Each number is 500 + 40 x the weight over its row's rms, rounded and kept within 0 to 999. Layers, rows and columns count from 0. Numbers have three digits each. The size before them is the row's rms in percent of the matrix's.

# o: layer 6 attention output (transposed), 128x128, rms 0.142, rows 53-63, columns 0-63
# v: layer 6 attention value, 128x128, rms 0.167, rows 54-63, columns 0-63
# q: layer 6 attention query, 128x128, rms 0.16, rows 64-73, columns 0-63
# k: layer 6 attention key, 128x128, rms 0.168, rows 64-72, columns 0-63
o53 105:520586447499451486476465501460547515453498503385545507582496483450442534498473511464532566511478543572490539502486478509531450533459456481483474492468479565581457540476448481505528563506546470
v54 098:475488491527599499454501526463506542502538549403517503594570489544490494496468453505513433544471539484479409412499533429462502494563504435552578522437486515503453539519538483480448558487539407
o54 094:429426460564488454509543499583452566478558579558495466440450471478521555532515542524482449462539521496555523497505523608489517532526461558481523477570560535514522458476529484503527495494494579
v55 105:456629554507513484546522569485501546537473466524493519542511484472483541480510530513500515444441481595510488525541472460453533505508482502504551480589548561477512457534484487546443474449480429
o55 109:488488478518512512480472486456515525562445524460536448478503534494543467522552472486450447472592476446501567494463505571486510595522471532482434546490427497504461463465456538425601505496439542
v56 103:544403545498543507459482461502553498540512457446418481456458482582495453484461512473492487512489519491506517489418486524481538433470517449476507462561461519490518508472446511456467478478462495
o56 107:547568466502531526494558515531521478468500557476536488542543525475486471419491451514529474473534543565488486563526617514446487500497526517505540545461520494462506482522428469452584532546546564
v57 111:472486431446542470509451463508498515485420410503443531465543457455519552490512482515485514510498556593478571510499416494531494509533462515556519538518522451571530444460493518538488496562493454
o57 109:471433492570427521557467499485411491464496519488509535528483448540582483478533531480509470490579462512479434442593480498572498481470524480445484568506529524504408463532459480546396554565468542
v58 104:568469539535544508508528468447492441533484561553500457475477511587472476546470487515495513519440610533492515509508536470534495448511534471508480456463467478478506474488517507484457512497497501
o58 109:469472499548487480443536463554490458486564592460475489491521492431521484520493598439536450473543548522513423456502465516531423579503505445449522436445582431483503477538464472484548483536503447
v59 100:476477454503534495472529488538469506534505419408528481489489552561513490500524526479519481577525456527502513452415468522397513480462537546482471577484554531429515527542564525492521440407509516
o59 105:456490533545411483564484527509526510501468537476536534542498528476494521472474518555507625472518514522474447535468516457470499544582446518550498527524462508519582466495507544546492476475481513
v60 106:488538460400524474475463533467441558428500427530525493494451549426494503473470517418516460605523543525513527518549503475510465463547480507505546511465490547460473485530552515484459511568508457
o60 104:584425547532452536550483543555470513543498528494458484569490468492502574515544507489487492496470470509515479545488481477496634471476461517485471527458456498504508473540465401472490476506462527
v61 093:465520504465511490514541525531525558449599490532511449463585508565521441498504509492504562463508489487506456521548533526461524461498473436538518504503410539440428472496539527572444539547444518
o61 096:527465516493474458496443474470462512564406567520534562489512394453470511470521444482521454471493521497574513535492500493530460482497450490398493419447549422469614459475449449477547506463478572
v62 095:491502532445467488485454424550561495448460532454499520475537460537466495519537418544530460461535503523492513432418557404537488444549543563513511425550549501385506522506486511557534578558507493
o62 100:484480451506448523535536501445512537449537458562512473502501637463504526446485515441487512528455579455448532533577521511458408449438546489489519547443471521504508468572461527462472473461497520
v63 090:527519532604521431540500567494519499556514474535499545514425482490493479498554496543452480562485510530461448532472523457474450564508556422422546457508522398486418520539435408519503486503477517
o63 100:426563515444567506532550485491551494519513542595500498469580527521477578452573493508468511486430480504478460503543464592495509516542474443547430444537518555565460567488581506467546539531446486
q64 085:506495430471541583523529444449547493501537515436551522531520501529514487473473568487546492530467544532486478545501531469480543533443521463559462425490463495419487478509533519492584473483469522
k64 083:423581481498515473512485436510520498456549492442485532498556535522488520475521534493507486535465559476543458492492404519436483471437455458523453521509506490455445552538432427464466474418419377
q65 082:523552539465484525485509515543491477490536412439544474531464465458576461486512484467530508498547532439552540492523491408444556532560581520525542522517524424438503448495538456461465494453473464
k65 081:498494467550495602514497479509502546470503468487433516516424515518422491520514531439504550417545568545484502496477482592514516521458482441514526528557502546495442432516425461458533536516535541
q66 079:523503506527544501445537416539562494490404438535525551574554493541467479463441532508487506547470564516525501502521511526483526497473510469565467536517483554506468457448515467529572466555553521
k66 083:518499466518491482555506502496476491465449545512562472485432523579486507471453465439559523522437573567515444526521472523528418437416547520579529528420440600478525524501496450445525469504548520
q67 098:571455486461464536499517587498498577475444544474538511519587407494495490540482454457463467439458463470447575593474474575493480499521454527482487459502489536485468536551503473509515512441499462
k67 084:494513450530542452522462427462496473545521497489484429475499506480490521527466500411538428437559494518521500450472459555454479523457573607498539484558465515530433478520546525496531468437578503
q68 094:551497557514571530506499492451538530452512543505575472498512464406497499558479516519549490409404459494517521527500450456531502417449496416571511532547548495516503479469519510505517522484542510
k68 109:552615490483507529487510469434459544544480438532437471433522515532504484491516525467471511557491428481487480468483536535516468544522519483530511509496453538501454497422508434493636486485501396
q69 102:519563462429496518438499464527569444525506462516527531524501538493489488480511600542443461464532468475535475417504467476432570554507462496508532459511612506521485527533468558493496493466466448
k69 101:492526527467491488501530596505498473507503479604543494544496461499483526511432510500514488536407476485437530519508524396513622501511449514511519468553489481466544546485529527490487558586426491
q70 087:484395466463565539523515453501461502469457487569522565472484446490508429523562460508494443435478483486499546458436469563525475553510542545489499464485535468524453527558515458506489467428527498
k70 094:441474417529485493536403486515457537422448494468473551564522517499537527508447543530445464538479532506506424478554551466485521470506489564445464502527513468508502437429511490527475570549472523
q71 107:457512503484414492501501522481581526511513505528507507479527569505526566503492506503451552483487455524412459511555483519578487457463540540478515470501408528530466485473480537525523513418465521
k71 100:522480484472538503559527491536458540501457547472427579484492536509521449534524497468462532509447486488497548523482503525499544502509541494561524565482441564542488409526504524442492533522492554
q72 088:472529561459521490445554486480532419450456531492565537487473486420448489442482500469542548478519511516425514536443499501496529469524573541492504476563467476441523400523481508570471578437475477
k72 092:518518519538506450509494552440534457533522519454465544515462520525500491545502440521482552476595480592402518483447436537463523471512475516499534499591560568557524464485476427525514530513566494
q73 101:484440496457434447525496476465501601441463454459555500542483440520546516474492529478475519477463510527548487496449506461536494469472503506490480559486438567539456518571501574419438501472472499